config = dict(
    num_attention_heads=2,
    head_dim=32,
    vocab_size=2048,
    hidden_act='swiglu',
    norm_place='pre',
    norm_eps=1e-05,
    rope_fraction=1.0,
    bias='none',
    parallel_block=False,
    optimizer='soap_variant',
    warmup_steps=200,
    decay_shape='pow',
    final_lr_fraction=0.0,
    batch_tokens=[8192, 16384, 32768],
)
Each number is 200 + 40 x the weight over its row's rms, rounded and kept within 0 to 999. Layers, rows and columns count from 0. The size before them is the row's rms in percent of the matrix's.

# layer 5 attention output, 64x64, rms 0.1, rows 0-63, columns 0-63
092,250,201,150,205,176,231,109,161,110,216,203,208,275,264,210,113,197,224,255,196,213,129,240,229,233,228,183,205,219,238,214,140,164,173,209,203,222,213,232,148,239,211,199,134,151,217,242,192,247,221,182,194,216,202,226,235,120,172,248,153,189,184,216,119
094,157,223,233,124,225,199,181,140,164,165,170,175,259,128,233,255,187,175,183,179,136,173,190,168,189,167,144,178,286,44,186,131,193,193,164,145,191,165,204,216,204,192,167,177,218,193,229,218,213,154,149,155,204,216,235,181,159,200,158,191,208,216,170,185
091,241,148,204,251,197,255,219,224,206,169,152,252,160,158,254,176,164,74,234,167,147,129,188,209,173,192,133,174,111,127,246,183,210,187,195,199,229,172,187,208,262,200,161,195,229,193,217,203,218,210,197,167,164,140,228,190,125,184,214,134,206,211,219,249
116,253,194,278,164,208,162,230,292,177,339,187,205,256,238,205,269,211,198,154,160,123,239,266,180,214,194,261,138,195,202,196,143,178,241,198,189,201,175,202,213,281,203,216,186,157,168,209,213,184,197,232,174,202,212,188,208,264,163,233,221,221,203,217,237
098,244,144,141,153,319,178,215,199,289,170,181,228,239,231,168,181,226,172,191,176,234,200,207,113,196,131,241,290,166,135,221,213,156,200,223,208,209,190,187,221,185,253,221,210,234,173,226,174,196,140,155,146,186,184,229,208,217,185,227,294,175,174,193,196
096,279,244,235,169,301,190,243,224,240,117,164,227,133,115,196,191,201,172,212,209,225,142,199,186,180,280,205,181,214,204,151,188,227,235,141,141,157,227,192,282,192,183,207,146,196,196,241,269,178,216,159,152,173,158,191,195,241,205,165,216,170,193,197,149
094,202,196,204,148,194,226,240,159,296,177,142,158,279,178,210,159,266,268,154,221,141,155,252,229,248,206,295,176,158,243,159,194,248,232,145,255,203,188,222,179,213,220,200,155,206,231,241,205,192,199,194,249,182,175,158,191,180,135,121,176,165,230,197,196
103,152,129,244,219,163,181,181,174,232,281,169,251,161,178,142,244,164,236,206,138,141,181,202,219,192,252,209,194,221,218,91,206,197,192,158,169,195,140,270,214,250,178,282,192,193,212,242,231,252,185,224,197,170,283,265,227,213,150,225,220,230,190,191,209
090,205,126,165,214,152,210,274,190,245,244,178,171,184,245,278,218,179,227,271,286,179,252,196,151,152,211,254,186,170,152,171,105,185,169,248,204,124,224,180,245,242,171,216,187,225,236,239,194,191,167,220,157,239,146,191,141,201,205,243,245,227,197,212,171
106,111,181,206,239,254,138,242,142,288,233,184,193,208,186,171,158,234,222,133,141,195,216,168,190,190,209,107,152,157,193,299,222,216,141,158,188,250,235,169,220,207,271,229,231,205,230,182,216,173,204,178,251,170,218,198,177,182,181,189,288,186,190,203,223
093,150,170,218,204,259,262,147,175,281,184,204,161,158,179,180,241,185,237,219,220,179,160,191,307,268,201,274,206,192,226,247,193,176,297,220,223,204,172,166,195,242,133,172,212,253,192,163,189,239,182,217,230,236,260,202,157,179,242,210,239,239,278,195,182
098,130,240,97,194,178,248,189,224,124,166,186,214,184,278,221,300,138,275,193,234,145,235,220,245,175,127,149,215,209,202,229,249,209,156,181,174,197,193,173,148,229,190,220,212,186,199,223,208,191,149,195,119,231,193,161,225,220,246,207,163,221,211,238,231
112,206,198,262,258,183,196,240,186,190,165,245,186,113,203,308,158,138,139,180,190,159,272,250,139,153,200,160,122,232,194,219,248,182,238,210,211,125,203,173,160,216,233,222,219,157,246,218,233,205,136,195,213,161,229,200,174,261,241,178,206,233,192,173,173
085,163,167,166,214,232,225,188,171,184,229,263,145,132,236,250,213,226,293,216,213,190,317,165,254,224,159,171,233,221,182,168,263,236,234,172,206,223,228,209,212,221,137,243,208,164,224,207,194,223,150,170,248,178,128,200,203,205,159,207,179,148,114,267,186
102,220,130,206,203,108,170,174,184,178,139,165,158,165,215,138,208,188,121,209,138,241,269,204,255,273,207,202,200,144,284,322,140,219,177,205,183,204,181,184,168,207,211,208,237,191,178,214,209,186,197,254,179,239,200,188,233,172,195,131,196,220,158,194,166
108,202,268,209,177,226,169,137,158,146,267,211,244,147,178,183,209,225,164,227,215,228,115,228,117,241,133,267,172,311,194,233,255,191,192,176,246,221,246,198,186,222,151,149,178,232,190,153,261,232,175,243,195,187,180,155,162,210,169,201,215,218,218,157,183
098,207,196,180,161,184,202,239,207,155,257,216,154,293,154,162,204,140,227,260,175,148,169,125,149,220,312,193,126,147,267,197,169,244,167,189,261,205,176,246,175,139,243,191,187,232,194,237,219,226,179,225,212,169,192,150,189,235,215,271,197,205,201,175,209
101,184,195,239,230,191,212,210,248,293,240,243,209,216,203,238,177,231,168,192,228,247,190,166,203,212,210,178,194,247,214,178,171,257,187,203,235,186,116,175,120,258,249,178,199,261,187,216,274,127,177,190,296,280,170,158,139,159,187,174,176,218,175,165,263
100,138,156,206,103,284,148,219,185,136,179,158,305,254,172,237,162,259,188,146,197,230,210,252,142,184,194,173,276,206,291,156,197,184,219,225,142,192,181,161,205,198,186,247,156,195,204,217,182,219,239,221,265,215,228,176,170,178,193,207,188,203,170,194,208
089,176,248,218,188,277,207,197,162,172,258,238,172,169,176,172,225,171,168,169,191,160,187,227,151,85,156,261,192,194,208,185,223,232,226,109,190,208,162,206,249,173,212,185,139,257,180,270,218,137,190,243,155,211,174,225,130,188,168,210,107,206,147,206,193
105,178,182,237,194,238,197,203,303,197,238,143,171,180,255,144,155,287,204,253,187,226,79,215,183,199,249,141,133,201,261,213,217,200,199,171,257,181,235,220,244,233,193,253,212,218,220,168,233,229,194,247,258,222,194,178,274,248,199,168,177,171,204,220,194
107,156,182,182,192,199,297,111,145,103,195,234,180,187,161,190,173,180,259,117,231,291,254,238,140,206,179,232,170,204,202,165,115,212,191,183,222,231,289,140,178,194,186,243,195,189,185,218,244,239,205,211,195,211,194,186,154,225,230,211,197,216,231,174,172
099,175,145,204,184,251,176,196,228,247,86,223,219,215,158,155,230,206,225,276,214,114,184,220,267,215,172,172,113,216,201,173,268,150,129,192,196,186,191,205,209,224,261,149,219,195,274,251,178,208,220,200,224,209,202,153,197,225,144,271,165,231,226,175,209
115,170,242,119,156,293,178,277,123,203,209,189,180,186,190,203,168,200,203,237,135,145,257,225,146,241,242,85,174,196,221,156,103,189,230,243,194,198,196,199,239,155,245,188,189,210,269,205,247,197,245,234,185,210,222,162,171,215,213,215,200,181,209,189,218
100,195,228,173,330,194,200,147,192,134,211,251,187,314,205,150,170,174,178,90,197,171,95,153,203,173,193,179,198,197,186,169,167,197,213,225,204,162,174,143,226,183,255,220,198,223,201,160,196,236,172,217,189,198,198,170,220,170,192,250,148,219,177,152,177
111,269,172,158,267,226,179,240,193,182,149,207,159,178,213,258,207,292,154,246,229,209,210,137,135,246,153,190,203,188,273,166,229,180,246,160,231,251,124,172,243,243,192,262,221,216,222,218,135,170,183,208,124,228,172,248,208,235,229,217,178,181,241,206,153
113,186,181,233,181,225,145,74,241,178,143,200,72,132,177,262,191,203,180,155,219,252,215,229,203,179,184,198,173,224,247,249,118,175,198,207,218,234,156,117,227,199,180,199,188,181,152,185,182,189,251,241,189,183,187,206,173,216,177,262,170,171,168,187,235
093,163,225,179,195,188,150,198,278,250,235,227,228,151,233,200,212,131,148,182,104,204,172,222,236,153,114,241,240,223,210,214,175,138,229,242,212,230,206,244,259,222,241,194,165,239,150,178,281,150,187,178,249,234,197,220,171,251,199,225,174,213,227,247,121
085,138,234,205,139,107,124,214,163,240,173,186,147,201,139,191,133,181,120,209,267,239,224,216,192,207,201,150,222,199,182,164,230,163,182,132,218,154,194,262,253,207,252,164,237,146,197,184,198,201,217,231,169,176,142,165,173,177,181,226,245,269,242,206,152
108,175,215,145,186,203,235,236,253,164,244,191,232,154,116,277,190,206,306,207,197,272,191,224,198,240,273,202,330,142,174,247,197,172,208,216,175,226,233,165,191,162,220,168,172,202,169,253,264,196,165,247,176,195,209,175,216,218,226,229,196,226,242,198,181
094,138,248,176,198,167,248,181,231,165,133,79,199,209,113,239,218,252,230,257,159,162,158,290,183,130,184,208,219,185,186,247,197,204,210,171,274,203,204,194,196,235,190,217,166,237,283,201,225,170,174,195,181,183,240,178,217,135,188,210,155,157,201,158,206
100,192,241,158,261,279,268,191,197,149,269,161,234,233,187,207,152,137,108,250,170,157,237,222,173,204,204,211,148,177,289,201,250,217,147,213,191,254,186,246,162,182,213,223,142,224,226,234,227,194,160,200,182,221,186,264,201,207,205,174,187,258,254,245,145
101,128,224,333,249,284,304,229,197,215,179,102,154,157,221,214,226,160,171,227,256,260,216,243,166,250,205,184,233,149,219,211,204,192,192,219,237,237,194,259,219,188,247,187,183,200,199,191,202,185,201,216,174,241,169,163,173,192,173,201,150,159,167,198,182
091,157,140,172,208,146,189,144,233,166,280,180,170,191,102,287,235,303,196,288,162,272,186,203,174,165,200,237,212,237,225,135,226,232,225,209,190,161,171,199,201,203,229,219,127,163,201,148,208,239,207,182,196,219,148,212,205,194,184,215,161,242,208,162,231
098,194,233,327,236,150,195,261,253,185,169,195,169,213,164,149,187,245,241,178,236,140,188,180,156,279,110,147,270,222,213,165,227,192,234,185,208,277,241,202,215,227,250,214,201,207,152,214,187,174,184,228,159,189,230,158,175,228,204,158,188,172,230,267,234
106,148,264,242,114,197,181,232,225,202,116,272,229,172,202,157,228,235,171,213,166,262,231,274,173,200,244,202,210,181,195,180,198,205,171,211,140,183,248,262,233,231,176,200,143,166,206,198,135,184,186,198,213,129,215,197,153,135,262,161,156,169,229,162,276
096,140,186,225,279,167,173,168,302,213,156,179,161,225,260,203,213,237,232,176,208,212,279,187,181,144,242,257,204,165,178,124,157,132,252,159,170,178,162,167,149,171,166,211,201,162,216,200,244,99,214,212,220,165,182,214,239,197,146,176,201,171,238,231,183
105,232,231,209,208,204,193,303,219,165,231,113,201,169,181,213,198,187,217,190,273,246,132,203,263,240,171,97,173,195,253,224,174,112,238,173,197,228,208,254,117,220,182,194,186,247,183,193,216,264,242,233,223,207,149,215,209,186,198,154,227,199,130,215,226
096,136,187,162,199,166,209,192,167,267,147,255,171,135,191,148,212,236,190,117,201,144,139,231,177,172,255,197,160,130,244,132,285,164,188,239,214,222,263,219,199,153,222,254,202,198,184,156,241,180,172,129,161,242,249,182,217,213,157,194,206,230,153,196,200
101,214,227,122,172,235,159,209,275,201,218,183,108,232,163,109,215,233,146,259,273,225,299,164,213,240,210,217,162,222,99,282,226,212,170,190,248,157,200,187,226,188,202,196,198,192,215,170,224,171,214,255,166,222,186,229,201,236,217,171,175,231,207,189,180
105,190,157,311,214,234,209,244,193,202,193,254,218,245,155,233,304,165,205,222,195,304,130,268,208,206,180,168,132,198,151,226,201,230,192,194,199,178,208,190,174,225,191,189,176,224,154,159,158,186,166,159,167,133,241,200,200,248,201,283,230,229,179,206,148
098,218,212,296,248,161,247,171,233,174,199,168,229,254,119,188,235,158,169,203,95,226,237,241,230,238,145,153,173,57,251,196,225,192,164,155,200,176,198,169,263,192,182,213,198,147,210,192,155,221,198,233,172,209,241,191,199,197,159,190,217,180,194,222,219
106,117,198,112,208,155,230,254,279,225,139,263,168,146,134,228,247,166,135,178,140,147,161,229,222,205,211,230,212,195,218,214,162,160,175,211,208,149,229,172,229,208,205,253,188,196,212,188,209,254,254,162,168,168,191,204,207,135,248,177,200,258,183,273,236
106,193,176,142,239,219,178,254,210,275,141,219,258,223,148,120,118,261,155,238,245,199,169,272,224,158,96,157,265,186,260,164,158,175,229,192,213,229,199,208,188,189,190,172,202,161,217,201,185,183,191,166,190,229,190,166,208,221,283,188,159,165,173,197,160
094,177,209,233,249,213,202,187,172,200,217,262,202,121,274,188,206,266,177,301,171,258,182,186,267,248,200,136,130,166,163,94,148,215,183,225,155,197,248,221,242,186,205,230,229,183,148,233,196,199,180,134,177,188,199,239,171,166,188,184,198,242,207,135,205
113,213,199,204,66,201,266,153,202,218,172,217,263,159,196,262,142,211,269,229,135,168,217,189,163,215,146,184,174,247,253,196,187,196,132,245,170,143,252,220,252,194,217,172,228,175,172,158,214,212,156,260,221,208,181,264,213,243,205,194,186,182,174,270,221
087,151,201,256,192,206,184,289,281,134,201,272,190,236,222,220,130,190,171,233,227,240,216,162,224,153,274,245,234,277,231,184,156,183,183,164,191,262,178,158,217,176,229,180,221,167,170,144,248,228,202,261,233,180,214,185,131,178,231,216,246,223,166,141,220
098,290,260,239,156,190,254,242,181,176,164,231,175,154,245,161,107,174,206,209,102,206,250,164,212,223,208,195,284,244,152,228,155,216,213,178,291,191,230,195,222,233,261,169,132,242,135,187,248,163,217,216,198,218,182,196,176,187,228,207,189,235,184,205,214
095,190,192,217,178,172,99,253,197,190,185,204,229,178,286,266,260,227,238,258,213,130,175,210,218,237,96,229,240,100,226,229,152,262,172,216,216,173,208,220,173,233,242,232,231,198,210,204,213,232,274,187,216,195,223,242,181,223,201,245,191,173,262,199,160
096,229,258,117,204,147,212,195,172,239,187,233,204,264,248,150,248,247,193,216,133,170,194,253,175,209,154,167,122,229,265,148,198,226,265,140,193,238,235,199,185,191,194,181,152,199,245,226,236,183,202,141,160,204,279,274,191,211,222,250,254,218,194,250,173
099,254,190,222,142,137,190,132,162,207,225,182,140,205,230,177,228,128,209,132,197,169,236,174,200,260,126,125,238,160,194,96,271,223,196,211,182,234,136,190,200,167,210,213,209,228,238,220,255,213,166,173,227,197,191,169,244,170,194,159,128,222,251,188,242
095,175,205,122,208,210,147,260,165,126,212,162,143,169,127,216,173,251,238,222,96,162,184,194,211,245,174,252,171,220,179,222,216,243,255,197,154,205,212,192,250,233,164,194,196,126,147,210,237,131,210,267,213,221,267,228,221,168,192,228,244,169,199,244,234
102,144,185,207,243,168,225,305,271,194,226,282,226,189,207,243,144,242,220,134,219,140,166,323,244,227,180,183,239,308,187,229,251,143,175,203,175,205,192,225,191,166,156,193,224,244,191,199,207,229,185,189,176,179,215,175,235,178,159,208,202,221,197,236,196
098,194,215,214,229,237,200,215,279,198,152,232,242,207,189,170,346,137,237,189,133,194,175,147,229,221,261,142,173,254,248,144,212,237,255,198,221,159,217,192,219,238,150,227,222,193,277,174,213,167,148,184,238,240,171,173,217,182,261,227,231,192,181,177,202
096,178,184,195,228,196,142,141,174,234,210,173,266,122,227,218,142,118,257,214,190,137,188,284,162,221,248,184,258,239,195,162,121,175,196,217,224,148,241,169,157,201,187,227,227,219,210,245,239,166,222,153,95,199,195,224,185,186,137,197,225,154,173,185,181
104,160,136,193,178,152,161,147,199,219,181,65,159,159,215,171,135,113,190,235,87,270,209,181,200,188,196,151,266,250,202,136,257,226,219,193,182,195,171,203,198,183,204,197,236,186,195,208,187,196,185,175,204,182,195,254,207,206,205,270,156,231,230,177,182
090,212,277,213,198,241,205,142,223,218,172,241,240,217,125,323,218,249,179,234,240,133,244,169,214,172,240,135,227,135,206,161,210,169,162,119,174,190,227,221,201,178,271,204,198,186,165,185,172,215,197,204,223,233,225,256,131,176,149,249,197,151,227,186,180
106,166,246,182,207,281,272,215,191,127,246,167,129,157,194,117,201,111,154,210,205,118,218,272,181,164,167,245,258,209,251,158,163,216,233,183,206,188,218,172,197,273,200,192,240,200,181,250,169,218,200,157,216,210,195,181,241,280,240,214,187,210,176,176,196
092,195,208,160,172,257,146,118,182,171,259,278,234,191,170,215,302,194,204,194,152,203,143,204,281,203,245,161,249,167,233,274,189,232,204,192,171,205,192,164,183,164,196,207,240,173,226,184,174,232,160,223,197,189,201,275,127,181,140,158,143,206,158,257,214
099,198,283,210,303,262,67,216,225,228,206,216,215,170,198,214,192,94,192,219,264,232,209,273,199,251,218,212,120,180,243,210,200,175,248,224,258,200,207,165,211,192,206,176,165,117,168,191,220,196,195,172,184,199,168,243,197,213,203,194,187,180,181,249,198
111,149,233,201,214,358,152,142,236,205,170,241,169,193,218,227,181,191,244,235,195,250,233,114,246,223,119,230,153,174,216,179,238,223,165,173,169,185,215,215,208,239,245,182,246,174,201,145,228,218,171,165,212,273,210,178,188,188,234,189,165,179,272,216,184
100,140,196,238,206,161,138,125,202,192,220,176,163,198,141,182,172,204,210,248,262,118,147,230,212,228,224,133,163,239,213,311,224,268,257,165,230,134,200,207,220,188,190,196,185,193,166,224,191,234,181,207,168,234,276,269,211,243,181,248,230,250,214,212,229
097,260,288,175,175,213,294,225,149,257,277,213,136,172,179,202,225,215,277,167,143,182,155,236,233,73,230,223,163,224,262,210,233,198,224,193,178,145,170,180,231,220,241,190,245,190,185,200,231,220,232,174,157,180,246,199,246,190,212,174,206,199,212,187,169
105,130,281,253,234,193,193,198,150,171,264,140,247,133,154,164,221,282,222,230,151,206,306,225,242,199,174,162,207,197,147,151,258,168,201,197,193,153,235,132,183,221,231,164,142,222,221,213,175,174,181,192,245,193,196,215,210,230,186,183,185,235,168,270,231